Part of a small language model's weights.
Size: 16 layers, width 576, 7 heads of 64, MLP 1920 GeGLU, vocabulary 8192, 74.3M parameters.
Architecture: RMSNorm before each block, rotary positions, no biases in attention or MLP, tied embeddings.
Training: 903M tokens, 3444 steps.
Each number is 200 + 40 x the weight over its row's rms, rounded and kept within 0 to 999. Layers, rows and columns count from 0. The size before them is the row's rms in percent of the matrix's.

# layer 7 attention output, 576x448, rms 0.0659, rows 0-108, columns 128-191
100,144,200,225,185,267,214,180,248,146,274,206,240,163,232,131,231,163,166,267,181,203,159,188,203,184,279,131,246,173,200,149,226,204,163,219,211,258,196,201,203,190,247,201,242,141,208,163,230,91,218,221,192,190,262,200,215,200,196,200,225,281,225,197,212
102,235,250,254,228,215,242,239,184,193,241,213,160,165,167,207,304,94,178,194,230,134,196,175,202,238,196,145,226,194,184,260,253,128,241,208,141,242,155,136,243,213,154,206,133,204,171,196,243,213,208,213,242,186,217,208,205,182,229,117,184,195,238,168,141
098,173,234,239,215,236,238,186,171,156,224,144,232,190,210,148,190,205,143,200,185,186,182,182,167,211,190,208,204,132,165,210,217,168,211,186,184,176,199,237,260,227,149,140,223,232,187,204,205,219,257,219,198,218,179,207,128,225,175,137,132,197,150,130,247
102,202,206,238,163,231,235,192,220,220,161,200,225,193,244,189,161,238,169,200,168,204,186,211,238,189,206,149,219,231,194,234,223,169,213,192,251,162,211,207,153,203,120,168,153,185,217,176,186,124,241,140,177,202,226,193,205,212,250,184,305,226,183,173,268
094,231,156,179,196,175,207,153,209,173,194,155,168,217,135,221,201,190,118,284,211,183,228,196,178,186,233,103,182,234,237,281,181,234,245,176,180,189,180,243,214,247,200,202,248,188,203,221,234,260,153,178,197,147,203,184,211,169,196,139,118,248,182,185,143
098,171,183,182,247,283,202,174,139,238,216,263,169,160,161,200,205,187,167,225,216,256,117,145,179,228,223,121,224,229,151,121,188,208,200,175,271,189,207,180,258,164,219,234,164,193,190,154,139,139,151,164,165,322,178,206,226,158,188,231,160,191,149,227,238
099,142,271,205,193,170,255,190,169,166,230,180,146,204,163,186,95,218,208,183,206,287,208,234,225,181,218,181,202,162,129,90,176,229,252,187,223,197,172,186,194,169,232,220,178,200,188,167,198,207,258,148,190,201,204,199,227,139,214,260,211,239,188,210,261
099,201,158,188,198,190,187,210,208,158,246,207,227,176,137,170,237,175,213,229,230,137,245,145,232,183,185,270,305,182,221,253,199,216,168,157,217,205,234,243,238,201,95,160,203,253,184,218,165,199,203,213,203,143,182,256,207,233,175,146,202,228,172,187,157
111,251,191,162,219,148,187,283,213,188,215,223,165,339,222,163,266,204,242,229,190,214,154,228,153,115,201,262,145,150,186,277,220,252,174,241,195,236,205,157,197,257,190,191,123,170,185,245,169,166,163,207,205,245,282,124,222,154,146,136,277,176,234,248,157
092,160,179,116,170,201,233,148,221,260,268,176,213,231,198,194,215,163,143,194,128,246,223,262,279,167,176,174,266,179,176,156,175,187,240,183,192,130,227,173,255,184,198,195,188,242,262,189,178,155,250,188,210,184,232,217,191,224,189,220,185,270,165,154,251
097,143,145,249,246,219,208,187,224,174,156,222,211,186,266,150,164,185,136,182,150,176,227,227,182,214,212,209,210,198,274,189,216,173,156,153,217,303,154,278,199,202,207,170,260,295,206,244,143,179,176,230,229,169,126,177,165,231,247,237,210,216,122,191,276
100,170,224,202,294,200,201,158,170,179,211,78,196,210,139,218,241,178,195,231,198,194,176,187,215,247,236,158,127,200,232,200,212,228,156,217,152,213,276,242,255,196,218,253,126,269,189,189,238,239,179,231,204,123,182,246,186,280,202,232,230,177,182,211,131
096,213,232,244,165,175,217,228,244,197,240,221,154,180,161,272,120,236,211,148,229,194,242,187,214,143,207,139,220,148,216,242,192,194,183,167,171,146,237,164,197,227,170,252,162,134,163,147,177,239,105,201,191,177,170,250,193,162,151,208,131,236,141,295,167
094,181,156,244,173,223,206,241,155,180,191,214,141,203,174,197,298,163,151,152,150,174,79,180,219,172,168,245,190,206,184,271,141,207,232,248,256,199,250,203,204,268,185,181,174,182,198,199,226,216,131,144,212,225,200,211,159,250,178,175,227,143,233,238,198
103,193,197,207,192,177,169,230,217,177,155,190,201,209,199,249,260,201,200,203,200,214,139,156,242,227,197,197,171,152,201,211,176,208,241,276,209,169,220,195,205,208,214,201,129,205,124,151,219,268,142,243,239,189,114,224,325,105,237,229,246,141,203,235,212
101,187,220,175,196,253,278,184,222,230,252,181,225,185,153,280,129,258,196,203,183,239,203,201,193,212,224,249,158,170,260,211,250,128,211,140,196,194,249,254,187,188,290,217,173,195,260,188,156,152,205,193,203,220,165,215,204,152,224,263,195,265,186,225,192
107,216,182,172,200,205,145,230,203,226,241,183,187,177,113,167,190,208,146,214,189,185,249,242,191,245,165,264,211,234,209,205,168,241,199,219,218,168,173,240,200,248,284,234,278,193,260,154,278,97,180,162,165,184,218,184,222,229,241,235,210,188,120,174,169
101,247,255,187,176,173,109,228,193,190,174,140,187,230,208,161,178,221,219,131,259,135,198,218,216,151,221,205,173,195,216,232,232,250,209,216,228,200,190,204,166,225,227,208,194,237,191,196,229,191,161,194,225,175,250,222,145,164,210,208,198,206,167,214,201
105,237,138,171,212,249,149,175,167,223,185,173,243,167,225,178,210,185,226,169,194,185,183,212,210,239,231,123,194,184,207,261,192,222,244,190,226,171,231,213,187,184,199,210,174,170,186,212,147,190,178,202,185,200,180,153,227,210,93,186,190,169,227,219,147
095,143,191,224,191,210,240,139,194,256,179,201,206,189,212,224,226,188,171,232,167,153,114,200,177,224,238,149,186,211,210,230,189,167,168,157,169,215,177,228,211,151,205,186,327,195,220,159,157,221,188,197,160,241,295,167,219,202,180,164,193,223,120,157,201
092,154,195,176,129,180,191,188,235,171,200,253,206,175,229,139,193,151,187,173,239,209,154,164,171,189,126,112,222,216,240,233,214,265,240,135,230,195,265,281,181,157,193,229,145,253,138,208,225,221,244,251,153,161,197,224,172,207,185,142,280,220,161,186,173
086,228,213,273,199,225,256,225,170,167,117,141,188,167,164,229,200,163,165,247,118,179,148,169,165,88,242,197,151,244,227,206,310,252,166,276,168,188,115,192,260,203,159,187,180,148,156,211,164,266,239,257,178,176,206,150,224,165,196,148,147,179,286,189,144
098,279,242,271,243,195,227,189,247,220,209,166,191,185,184,180,227,121,282,247,235,221,161,216,180,185,197,198,206,186,190,188,165,210,179,202,158,170,208,169,279,242,199,211,191,215,191,223,223,140,199,197,183,222,193,190,134,241,220,188,152,257,108,176,152
099,230,154,158,170,157,196,149,148,181,237,165,201,227,275,138,208,145,128,193,129,165,158,203,200,192,170,182,181,198,148,170,214,95,228,211,179,198,217,221,197,194,264,194,235,170,161,144,252,223,250,208,164,205,261,193,276,190,260,253,182,203,238,193,200
095,194,216,276,156,189,161,216,217,179,205,214,166,204,183,153,179,167,232,181,201,188,258,207,71,217,168,188,196,244,197,206,228,173,200,191,202,213,226,139,190,226,233,165,176,231,211,258,263,235,193,250,170,138,261,136,204,251,187,253,204,255,234,148,212
106,177,232,194,269,220,232,235,181,142,192,271,204,191,231,223,253,197,180,265,228,191,185,204,248,126,185,270,193,193,206,184,216,155,193,239,148,183,277,135,182,258,141,128,246,147,189,180,174,156,176,194,183,181,139,194,221,187,108,203,217,187,235,152,155
105,197,235,171,255,169,241,210,188,173,217,246,161,239,213,276,235,233,199,246,232,176,200,158,151,164,188,236,95,157,193,188,217,159,219,252,176,225,224,197,290,231,135,246,203,207,177,257,221,237,219,254,224,212,164,230,161,164,214,175,193,190,128,202,132
102,136,151,223,190,218,252,199,212,155,199,233,216,172,158,186,135,189,168,225,204,147,266,165,181,237,187,188,188,189,263,184,180,187,178,239,218,247,181,121,224,175,166,209,230,134,167,249,206,188,198,181,163,169,189,220,184,243,209,223,179,173,192,175,232
109,188,191,196,215,161,282,208,183,140,247,182,248,238,293,148,197,207,208,143,201,154,255,215,243,148,225,158,217,184,168,221,121,173,154,231,205,202,170,225,225,224,204,184,288,215,297,255,146,152,175,201,205,183,160,171,158,175,185,186,173,138,225,234,193
103,193,229,299,172,90,205,187,179,230,169,238,169,244,199,160,207,220,208,175,183,233,149,219,222,150,211,226,172,201,154,177,203,212,217,210,248,126,160,169,254,209,217,234,181,184,197,210,211,201,249,269,145,214,201,168,163,161,214,224,161,207,312,217,129
088,159,229,221,177,156,178,198,193,158,224,176,242,199,208,134,246,183,158,210,243,223,201,218,199,155,213,176,231,270,212,331,168,252,176,217,188,191,242,199,204,183,211,228,285,123,237,187,234,249,258,179,189,176,214,248,202,302,157,185,161,184,178,183,182
103,191,169,212,192,206,188,157,302,151,179,159,238,232,190,273,150,112,201,197,234,183,178,249,239,207,204,137,259,125,233,258,255,190,191,220,232,250,110,174,169,160,202,106,185,138,299,212,198,221,199,178,182,141,195,255,259,232,186,238,219,150,220,226,215
099,177,193,202,135,210,143,188,232,248,128,140,247,224,265,168,230,195,209,289,190,202,183,168,193,228,246,189,129,170,205,280,240,164,226,174,202,152,188,190,168,202,233,257,187,187,287,229,132,173,118,157,278,201,213,224,237,274,147,234,250,163,200,214,270
090,203,163,197,217,191,140,229,164,301,175,222,223,206,163,285,145,188,196,238,143,216,176,210,154,252,225,177,195,121,128,140,188,199,137,187,138,153,228,145,185,210,153,204,174,205,202,184,209,180,192,236,195,197,243,201,180,210,197,183,198,217,180,243,220
099,229,207,188,191,235,139,127,218,216,232,182,213,249,182,209,134,228,182,166,252,153,207,245,198,244,218,233,220,219,153,226,175,196,163,181,268,171,180,214,198,214,267,218,173,201,197,194,279,175,116,185,210,149,209,248,166,203,189,239,265,160,221,239,214
099,282,272,170,179,136,240,200,186,202,205,147,185,116,246,223,245,188,178,184,221,237,192,152,177,162,162,116,190,264,243,149,206,231,210,242,232,237,191,133,245,189,118,243,161,135,174,147,189,232,189,197,139,96,246,170,209,224,208,226,184,204,154,199,191
108,239,182,192,239,274,235,321,257,224,218,201,148,153,185,188,127,176,189,169,191,188,175,185,165,165,157,210,156,209,185,242,196,227,227,222,164,219,200,218,213,267,224,181,126,189,202,206,124,258,207,170,179,213,197,189,160,187,266,262,235,204,250,145,193
095,207,176,222,164,204,152,164,138,214,234,198,188,154,181,235,170,178,172,209,142,233,272,232,238,237,231,196,228,270,233,171,197,150,157,232,185,206,212,193,193,162,182,290,202,151,231,105,223,234,202,186,196,220,307,225,252,215,175,189,198,285,192,152,217
096,193,234,159,171,180,224,181,173,223,166,240,225,248,240,208,220,203,155,143,192,220,183,218,206,203,183,171,203,182,232,209,241,180,156,170,144,184,212,145,241,195,146,174,267,231,170,132,234,194,253,288,177,186,213,165,167,224,209,168,152,206,171,214,200
102,152,190,224,238,217,276,220,167,232,227,178,160,206,234,193,242,180,224,242,219,190,203,146,212,204,214,228,172,162,242,239,194,228,204,248,226,164,218,205,228,211,123,191,211,272,279,310,229,171,151,175,213,145,187,234,176,171,184,202,201,201,184,204,203
112,222,201,122,255,142,197,234,224,149,228,181,234,187,135,157,279,209,230,253,193,187,204,185,139,196,194,180,180,211,277,171,181,244,146,199,178,209,209,209,265,186,195,224,203,176,174,288,146,258,144,163,208,182,228,202,207,201,183,148,196,195,193,206,158
101,104,217,251,165,235,254,198,215,202,151,201,184,232,173,169,150,199,294,225,204,189,200,226,171,256,228,230,185,199,179,191,249,140,170,225,174,159,173,280,231,185,131,193,220,193,130,189,198,182,138,170,273,201,257,161,123,177,203,196,214,275,136,202,167
102,200,178,231,194,186,252,255,220,202,163,191,181,171,185,234,204,152,257,121,232,128,230,103,232,237,264,218,214,163,183,190,185,204,182,172,217,194,160,223,183,237,232,205,181,158,214,177,204,180,126,251,221,213,240,231,176,147,178,225,237,221,212,230,154
097,269,223,247,225,180,167,228,171,226,182,269,243,183,171,168,226,203,205,185,245,239,202,230,210,209,72,227,217,150,119,213,157,222,189,160,181,262,138,240,203,253,288,208,203,241,177,219,160,303,189,224,207,208,169,218,235,172,210,154,241,126,217,250,226
098,275,164,159,230,195,189,227,245,188,182,214,167,188,154,183,230,288,215,194,136,181,202,228,225,250,207,245,231,147,293,240,228,136,139,151,215,217,220,272,175,238,208,183,216,221,244,182,252,199,206,179,198,110,181,211,215,105,177,206,221,219,150,223,203
099,229,255,253,267,204,241,254,151,206,205,169,203,241,219,213,163,156,235,171,174,212,192,219,225,162,208,170,139,236,231,181,184,287,178,178,197,175,215,155,186,172,217,202,173,182,198,195,199,291,174,212,224,172,114,277,213,211,277,217,167,197,179,240,198
104,231,235,150,243,225,215,220,192,177,150,212,174,247,71,205,204,196,211,179,187,318,213,150,204,208,97,164,223,194,188,204,187,201,185,257,202,173,155,214,228,232,104,265,105,242,234,162,165,193,200,205,215,184,214,199,189,213,192,215,231,261,229,236,195
101,207,178,179,199,194,227,202,223,231,123,156,202,188,177,206,191,183,214,217,178,271,232,160,208,234,146,235,240,211,211,278,159,216,161,175,160,248,216,236,125,186,217,238,198,120,179,260,141,258,152,180,224,135,214,153,186,218,242,204,206,200,221,247,124
102,204,208,224,243,197,162,172,211,203,174,237,146,198,199,270,240,205,225,198,203,207,211,171,211,222,188,211,159,189,212,188,251,274,216,135,196,204,190,155,290,202,163,236,171,217,158,177,191,241,180,186,205,209,174,166,221,181,164,200,273,188,183,156,137
109,246,247,180,202,213,231,193,234,244,185,304,181,258,138,208,204,262,265,89,183,216,228,217,193,196,171,148,212,149,172,209,209,159,209,230,226,217,184,212,205,199,259,204,156,219,230,181,264,156,162,186,198,206,251,218,161,157,176,186,149,205,112,201,184
091,214,211,196,127,188,142,260,234,230,232,191,192,196,89,249,209,228,180,189,197,233,220,198,199,177,231,266,220,242,199,246,217,196,189,229,230,238,173,154,179,256,252,219,243,209,104,169,173,275,235,216,225,244,273,231,136,214,192,216,184,147,261,162,162
098,198,206,224,176,240,241,179,213,156,270,185,205,231,212,225,242,167,204,216,219,184,213,232,258,211,314,212,208,252,209,174,191,187,254,237,220,242,249,182,186,260,294,201,231,190,197,235,160,205,201,242,209,272,227,175,175,207,193,241,241,260,178,199,229
109,125,259,303,151,204,172,215,199,253,204,225,241,184,235,217,171,232,169,191,192,166,216,197,157,262,236,152,193,275,186,224,186,131,206,185,251,240,163,263,190,202,223,187,219,260,148,200,189,189,234,162,70,237,113,174,247,169,153,244,191,201,219,189,274
107,222,226,175,245,230,222,245,179,176,183,290,184,200,261,160,199,240,175,206,187,222,280,239,175,153,230,188,160,209,262,226,149,198,228,242,148,266,212,243,228,243,220,194,214,239,239,168,237,162,237,180,211,224,185,172,249,210,237,189,261,167,208,155,173
094,232,201,194,202,150,192,186,179,164,182,216,215,206,190,195,183,184,148,174,206,232,181,177,211,208,148,203,161,167,200,247,198,169,220,228,219,238,217,250,189,165,125,172,131,239,245,155,211,167,275,196,300,249,206,202,252,184,175,198,213,166,132,204,237
109,258,94,187,143,196,151,171,206,243,232,183,252,204,201,228,250,171,241,193,198,183,124,190,324,177,170,201,226,152,222,225,184,173,229,200,184,212,149,233,198,229,262,184,247,134,225,249,269,205,214,254,191,153,217,171,200,189,178,119,167,199,219,186,162
103,162,203,201,178,200,190,115,167,175,205,216,162,248,196,199,159,207,146,199,279,205,185,250,224,244,219,172,192,198,224,194,210,140,118,214,245,223,148,228,210,81,225,260,212,259,149,173,138,196,123,160,183,230,181,260,126,195,152,178,154,216,215,238,315
102,202,179,236,261,190,192,255,150,169,178,194,161,224,201,168,225,152,224,149,204,227,175,239,208,221,146,181,181,226,203,288,165,167,215,162,249,210,248,145,253,212,181,211,245,236,230,216,208,212,137,210,177,191,207,223,268,227,222,212,171,139,196,169,150
110,154,167,241,222,163,200,161,200,172,168,169,225,183,199,186,220,200,168,200,221,223,278,195,133,219,183,257,210,184,246,182,196,202,211,232,261,118,176,218,228,240,235,212,230,212,205,186,223,190,243,193,268,189,213,223,161,290,216,223,206,169,221,224,206
103,194,239,154,160,218,259,253,153,187,182,120,203,166,189,159,151,215,223,197,159,264,189,194,188,268,181,212,199,199,209,186,231,245,136,224,219,220,189,187,151,157,252,228,216,158,218,168,223,190,112,208,215,265,226,200,187,152,253,210,155,199,228,209,176
097,228,263,156,178,220,182,209,178,269,217,207,204,167,198,191,204,218,250,253,144,225,218,194,163,123,260,237,139,87,165,201,248,155,179,224,143,285,151,183,141,218,197,240,170,196,215,143,263,238,155,134,245,198,251,126,214,225,192,217,229,216,158,211,201
094,189,222,141,228,241,227,239,172,273,199,177,212,205,227,175,216,195,165,187,173,221,209,215,188,212,242,199,147,130,215,257,217,172,213,230,207,180,209,180,160,249,262,171,228,196,323,193,175,188,239,202,212,288,218,148,207,150,246,237,216,159,189,246,200
103,146,176,234,228,256,159,201,201,197,163,233,181,172,240,197,145,210,91,197,209,175,184,194,228,219,210,127,153,238,218,269,209,154,198,186,209,254,244,233,246,166,114,165,177,111,241,243,220,206,171,140,180,180,254,196,187,223,211,237,180,177,208,242,247
099,197,205,244,186,179,218,206,141,231,236,197,188,164,207,167,170,258,215,225,203,198,215,225,283,229,203,224,195,259,265,200,176,185,212,177,232,190,179,170,168,215,192,169,230,185,187,202,266,242,175,186,221,287,83,186,215,208,181,246,249,157,206,203,207
096,172,214,240,188,200,183,166,202,205,178,211,219,183,176,193,114,208,199,195,234,216,170,154,266,217,239,165,227,188,208,211,225,196,153,224,213,167,183,226,191,223,240,210,164,169,254,224,171,224,202,259,135,195,237,168,240,157,139,132,197,263,245,232,187
104,190,234,169,205,176,194,175,213,175,257,228,202,145,199,218,165,275,123,137,254,112,168,214,135,157,220,181,240,265,211,204,228,216,240,262,183,240,217,208,159,223,194,221,188,213,244,273,190,245,218,220,180,252,234,195,159,233,242,221,178,157,197,180,186
100,260,225,210,214,132,238,214,180,230,262,201,248,163,233,202,168,217,222,301,235,171,160,167,137,171,258,244,223,254,145,203,237,219,203,215,206,188,181,222,134,161,247,219,202,188,203,195,157,203,240,174,167,172,233,171,204,234,216,200,148,204,244,151,177
092,160,231,178,212,199,136,146,211,233,224,208,238,192,282,253,198,180,145,158,178,240,217,252,226,195,197,214,196,186,211,234,241,203,251,221,140,181,156,281,201,125,153,188,196,144,191,217,174,210,201,230,174,225,157,165,211,216,197,186,238,151,195,186,164
100,250,233,238,125,189,239,152,214,236,234,157,169,212,256,242,164,241,181,167,202,220,226,177,211,216,225,152,236,186,147,257,226,141,215,190,202,214,185,220,169,261,229,162,205,245,267,223,251,178,229,226,183,139,154,217,217,157,159,228,211,179,200,230,181
105,126,212,198,271,198,205,284,143,242,183,185,153,230,138,205,185,257,215,229,152,197,205,155,197,234,251,201,264,285,169,207,129,179,221,170,172,154,210,179,184,217,198,187,239,177,222,232,143,266,188,95,220,231,260,154,261,301,217,165,120,199,208,301,105
101,257,187,144,150,233,226,186,183,198,169,231,195,164,300,231,178,142,212,200,129,183,233,230,180,273,225,147,170,253,191,138,225,85,198,182,171,194,206,171,144,181,183,167,241,180,160,152,186,264,240,215,221,212,260,224,195,226,185,172,217,164,247,165,217
102,201,180,241,218,155,206,139,197,224,191,221,216,178,253,192,250,162,183,215,188,185,248,228,184,188,208,208,143,147,238,208,224,196,127,209,204,185,125,211,159,221,257,198,184,242,310,206,232,205,180,223,240,183,216,210,192,235,232,209,189,133,243,197,184
114,223,195,159,234,243,254,149,105,233,269,178,180,178,199,225,183,254,198,167,201,199,181,250,189,251,172,222,203,214,191,243,218,228,133,164,161,248,211,175,209,271,248,159,216,192,256,222,144,208,207,194,189,207,240,196,182,242,172,167,160,165,195,236,102
103,157,169,167,159,197,212,192,183,204,216,197,211,145,234,187,233,195,123,190,304,256,104,241,239,173,175,243,187,192,191,205,193,171,188,278,211,155,260,264,214,227,204,287,197,262,199,210,243,232,237,256,215,168,129,237,171,112,228,203,189,184,215,215,197
101,195,199,181,250,165,222,173,220,171,202,232,189,203,173,236,226,289,201,257,230,223,194,172,203,159,98,195,226,182,320,184,103,248,191,224,264,227,216,196,249,261,140,193,138,184,129,206,183,197,221,170,194,204,213,239,135,237,196,249,207,186,284,172,126
106,215,168,211,193,235,141,214,253,208,263,229,217,191,199,184,255,159,258,197,220,203,217,219,210,138,188,182,134,145,137,164,169,211,161,166,159,184,137,193,175,257,244,202,168,194,189,224,191,218,221,173,195,276,231,220,248,182,221,184,198,159,206,228,171
101,206,232,217,188,277,204,147,214,215,144,185,195,156,179,162,160,275,155,204,148,176,160,189,159,137,213,213,185,150,216,152,205,224,217,211,252,190,228,187,195,187,166,225,229,248,194,208,203,171,229,202,121,244,205,251,245,124,223,199,232,223,277,199,222
090,216,156,181,283,222,234,161,151,209,155,300,215,212,195,235,169,251,189,211,193,210,194,206,220,184,229,154,183,164,152,184,205,178,140,264,211,218,157,206,183,177,194,209,309,158,250,227,164,138,196,232,264,253,222,202,173,205,153,122,191,192,229,153,176
101,142,280,166,232,172,159,205,224,189,183,212,206,208,178,203,206,148,198,205,281,143,151,225,192,258,188,217,183,237,237,214,251,168,227,218,189,218,157,268,240,226,160,216,228,210,233,196,183,206,240,151,140,160,174,224,264,131,251,213,217,229,134,149,153
104,183,187,214,194,245,254,244,238,238,189,195,280,255,164,198,228,234,214,127,223,199,203,221,211,200,208,148,190,138,225,148,148,224,188,217,203,216,217,168,149,241,104,199,214,211,202,231,260,121,116,227,189,205,137,203,142,163,216,124,167,219,212,249,185
104,195,203,184,144,185,196,172,194,293,238,163,216,198,170,201,173,249,237,224,170,203,271,241,216,277,207,183,145,239,227,180,237,196,158,190,156,210,122,187,186,91,207,270,232,180,285,166,154,160,122,254,225,243,224,193,192,202,173,161,108,195,244,195,160
101,233,183,205,199,124,260,217,113,235,178,188,201,184,181,146,210,215,223,250,212,185,207,196,184,275,137,157,242,200,204,169,191,189,192,173,238,190,183,171,214,167,162,206,232,174,180,165,256,156,134,170,176,201,340,221,198,202,234,204,172,236,191,197,214
095,251,258,223,228,223,258,180,248,222,150,201,197,234,158,170,140,193,216,192,237,231,164,199,229,233,163,248,201,191,304,111,195,159,215,181,237,223,221,194,242,247,177,198,187,203,63,171,215,246,289,196,199,132,183,170,238,158,154,268,175,219,247,220,299
098,190,166,177,216,144,217,212,216,175,154,124,168,217,136,204,177,230,245,182,156,239,151,168,170,109,154,215,164,214,244,229,150,238,177,218,200,202,193,218,181,190,143,192,239,203,295,207,158,169,176,209,161,147,118,183,176,162,226,194,211,186,159,185,239
105,226,293,163,201,213,204,148,253,201,246,175,219,176,271,209,143,184,307,232,181,171,251,254,256,185,203,211,295,198,194,189,180,255,223,204,203,204,179,220,144,137,185,251,191,207,249,201,174,238,194,96,141,199,194,198,189,207,211,168,218,221,160,242,175
100,100,172,195,231,78,187,295,189,230,198,172,209,188,188,222,211,255,201,221,191,201,203,222,172,271,167,240,242,172,173,230,176,144,175,193,219,253,185,231,210,185,154,192,269,178,261,220,173,216,195,227,144,179,181,207,181,220,208,228,107,202,223,225,167
098,264,205,228,151,168,163,210,194,215,260,227,227,201,178,188,245,217,183,226,180,215,142,196,196,125,224,191,171,216,173,211,156,185,196,202,212,184,208,162,194,241,164,224,262,223,195,219,183,182,125,217,229,181,210,196,223,222,235,181,216,177,268,232,223
093,206,116,160,206,195,157,206,107,180,192,119,182,173,208,141,225,206,200,227,169,154,155,191,241,175,211,241,195,194,230,249,193,220,186,229,150,229,244,216,241,255,194,213,184,231,237,180,183,237,170,181,201,243,120,215,188,129,225,183,162,228,220,187,112
113,212,195,224,144,197,168,175,186,248,187,234,234,163,186,211,161,203,176,238,165,201,217,163,163,261,205,175,206,142,203,200,157,147,275,193,198,188,275,244,184,191,211,158,211,215,120,149,147,258,221,287,126,208,204,223,185,168,212,255,227,222,250,231,255
096,209,181,162,237,173,224,197,233,245,167,173,136,206,235,164,241,222,217,201,262,213,143,192,206,220,162,166,132,214,199,227,159,235,249,190,231,204,216,255,201,191,208,231,201,191,227,249,193,211,202,181,203,217,166,171,172,225,215,200,263,202,174,214,207
105,238,209,193,164,208,243,163,110,115,180,199,226,107,180,224,139,216,206,233,199,248,228,182,224,231,229,251,165,146,186,182,175,138,146,204,223,219,202,173,277,151,212,143,242,206,257,254,191,236,213,212,156,180,180,282,221,207,212,233,211,241,190,153,249
103,189,203,197,193,124,244,147,301,193,210,276,124,186,161,204,152,207,215,180,197,191,235,204,178,247,212,184,141,253,165,121,162,253,212,162,208,149,108,191,237,237,149,119,130,153,216,175,198,205,172,207,166,180,164,188,235,201,232,219,224,225,189,191,208
104,199,120,244,225,192,272,150,161,168,155,170,220,181,176,190,180,287,183,148,156,176,155,264,225,99,248,234,270,219,181,179,207,174,177,181,199,218,196,228,223,97,134,178,176,247,191,176,202,193,181,139,156,231,187,233,200,245,179,175,147,187,233,215,205
103,152,173,226,203,139,181,139,142,179,214,223,168,139,248,206,208,197,185,276,198,191,201,315,151,191,257,205,195,218,226,219,166,261,159,193,220,247,191,177,194,198,194,216,203,238,243,215,222,177,211,203,243,184,185,185,181,235,210,173,129,333,197,252,223
095,206,208,153,172,204,193,234,209,184,155,226,162,217,178,166,259,252,153,134,224,176,137,203,214,155,186,222,202,233,155,178,229,164,263,177,231,272,161,162,199,274,253,187,208,227,230,209,185,191,184,198,202,281,154,207,135,235,260,193,241,159,139,275,232
094,199,201,214,152,148,209,234,200,235,191,192,165,225,153,201,152,198,167,245,199,208,143,234,288,154,213,161,187,176,191,242,189,197,175,199,212,202,178,183,262,139,147,174,226,144,137,183,178,242,223,200,237,150,153,191,212,222,238,125,133,153,174,165,167
094,182,154,187,199,188,202,222,194,184,200,227,239,235,196,187,185,197,224,188,229,218,117,217,185,206,175,206,142,192,169,160,216,116,222,208,130,186,152,189,258,229,236,225,214,187,110,168,213,224,236,146,135,179,180,132,185,214,214,229,177,197,164,166,128
092,220,160,211,193,180,137,196,247,238,215,122,212,207,242,190,137,209,183,192,175,245,163,274,203,165,234,198,197,244,192,259,192,183,196,249,171,203,216,207,209,229,252,229,240,271,265,206,174,131,173,231,166,207,271,227,279,214,186,150,171,220,174,270,254
103,195,205,227,273,146,222,110,216,146,167,200,180,191,158,188,215,194,152,242,232,254,198,229,252,115,203,225,219,136,189,132,210,174,117,192,159,209,213,198,227,170,171,201,150,179,171,156,166,192,205,172,261,129,173,182,237,225,204,186,176,203,200,184,203
112,204,221,199,237,227,217,276,192,206,212,207,180,235,188,180,145,182,217,255,175,183,174,176,199,173,147,199,198,144,161,263,147,211,184,230,223,205,165,252,179,245,233,155,197,201,182,267,214,212,251,169,192,179,185,162,190,234,221,179,167,244,188,160,142
102,228,192,186,229,150,214,247,279,209,167,235,233,152,217,210,177,115,192,170,179,153,218,226,234,172,254,212,241,208,234,227,211,199,184,193,206,204,194,218,218,215,194,233,192,200,207,197,223,166,211,177,135,192,204,213,230,247,134,247,184,245,223,227,144
103,187,197,196,200,184,163,169,233,233,247,209,161,186,201,198,266,185,214,194,206,208,286,186,226,198,171,171,161,177,151,244,163,102,236,219,215,181,227,251,243,224,156,226,247,211,279,245,192,241,185,169,253,210,211,182,223,249,283,187,190,182,210,224,217
108,201,189,181,221,173,214,159,192,239,222,211,213,238,154,181,191,243,202,191,166,236,206,187,204,203,201,167,249,242,159,186,215,174,265,166,170,142,219,192,220,173,194,172,173,213,168,187,229,135,197,227,208,257,257,92,190,237,255,171,230,229,164,214,239
092,165,213,277,230,267,232,148,228,139,149,199,139,207,210,178,242,224,187,206,226,196,200,219,205,123,176,210,137,140,208,143,181,235,205,213,205,200,191,167,165,142,199,235,163,162,208,212,245,183,136,208,239,228,256,158,183,184,174,242,150,199,168,200,149
099,200,203,235,218,224,212,216,243,232,197,280,282,162,159,219,159,157,210,157,187,210,220,207,167,189,211,176,226,210,262,150,216,202,202,213,166,199,139,234,174,179,218,182,198,258,165,218,238,218,228,232,178,206,174,166,152,155,305,228,152,227,152,242,218
099,174,191,280,159,226,194,242,208,190,212,230,229,200,259,290,150,159,232,180,192,289,174,250,285,165,212,187,208,233,203,161,260,289,167,233,243,212,218,158,161,181,208,202,249,155,212,165,174,271,154,157,242,206,234,198,201,105,193,215,232,215,162,226,207
100,245,239,160,161,166,166,161,224,166,242,150,217,146,228,228,238,167,236,248,225,202,271,191,223,181,251,233,182,153,176,187,147,181,149,164,237,133,221,199,209,239,177,208,191,186,180,211,209,197,214,226,218,243,218,234,236,178,249,176,254,231,158,197,126
093,219,248,207,157,279,151,173,247,164,186,223,202,144,209,140,219,157,260,201,153,251,213,111,228,188,203,110,162,196,162,153,188,223,160,217,141,164,191,206,276,204,172,186,222,198,128,231,148,156,174,202,182,238,278,217,248,200,224,183,203,274,173,191,260
096,261,188,214,201,176,287,262,172,114,122,126,175,165,206,207,263,142,151,210,145,168,122,210,263,212,204,109,192,216,160,104,223,218,178,219,176,209,215,256,211,190,132,167,130,187,173,176,205,144,207,277,219,189,179,291,113,163,218,199,215,214,237,169,208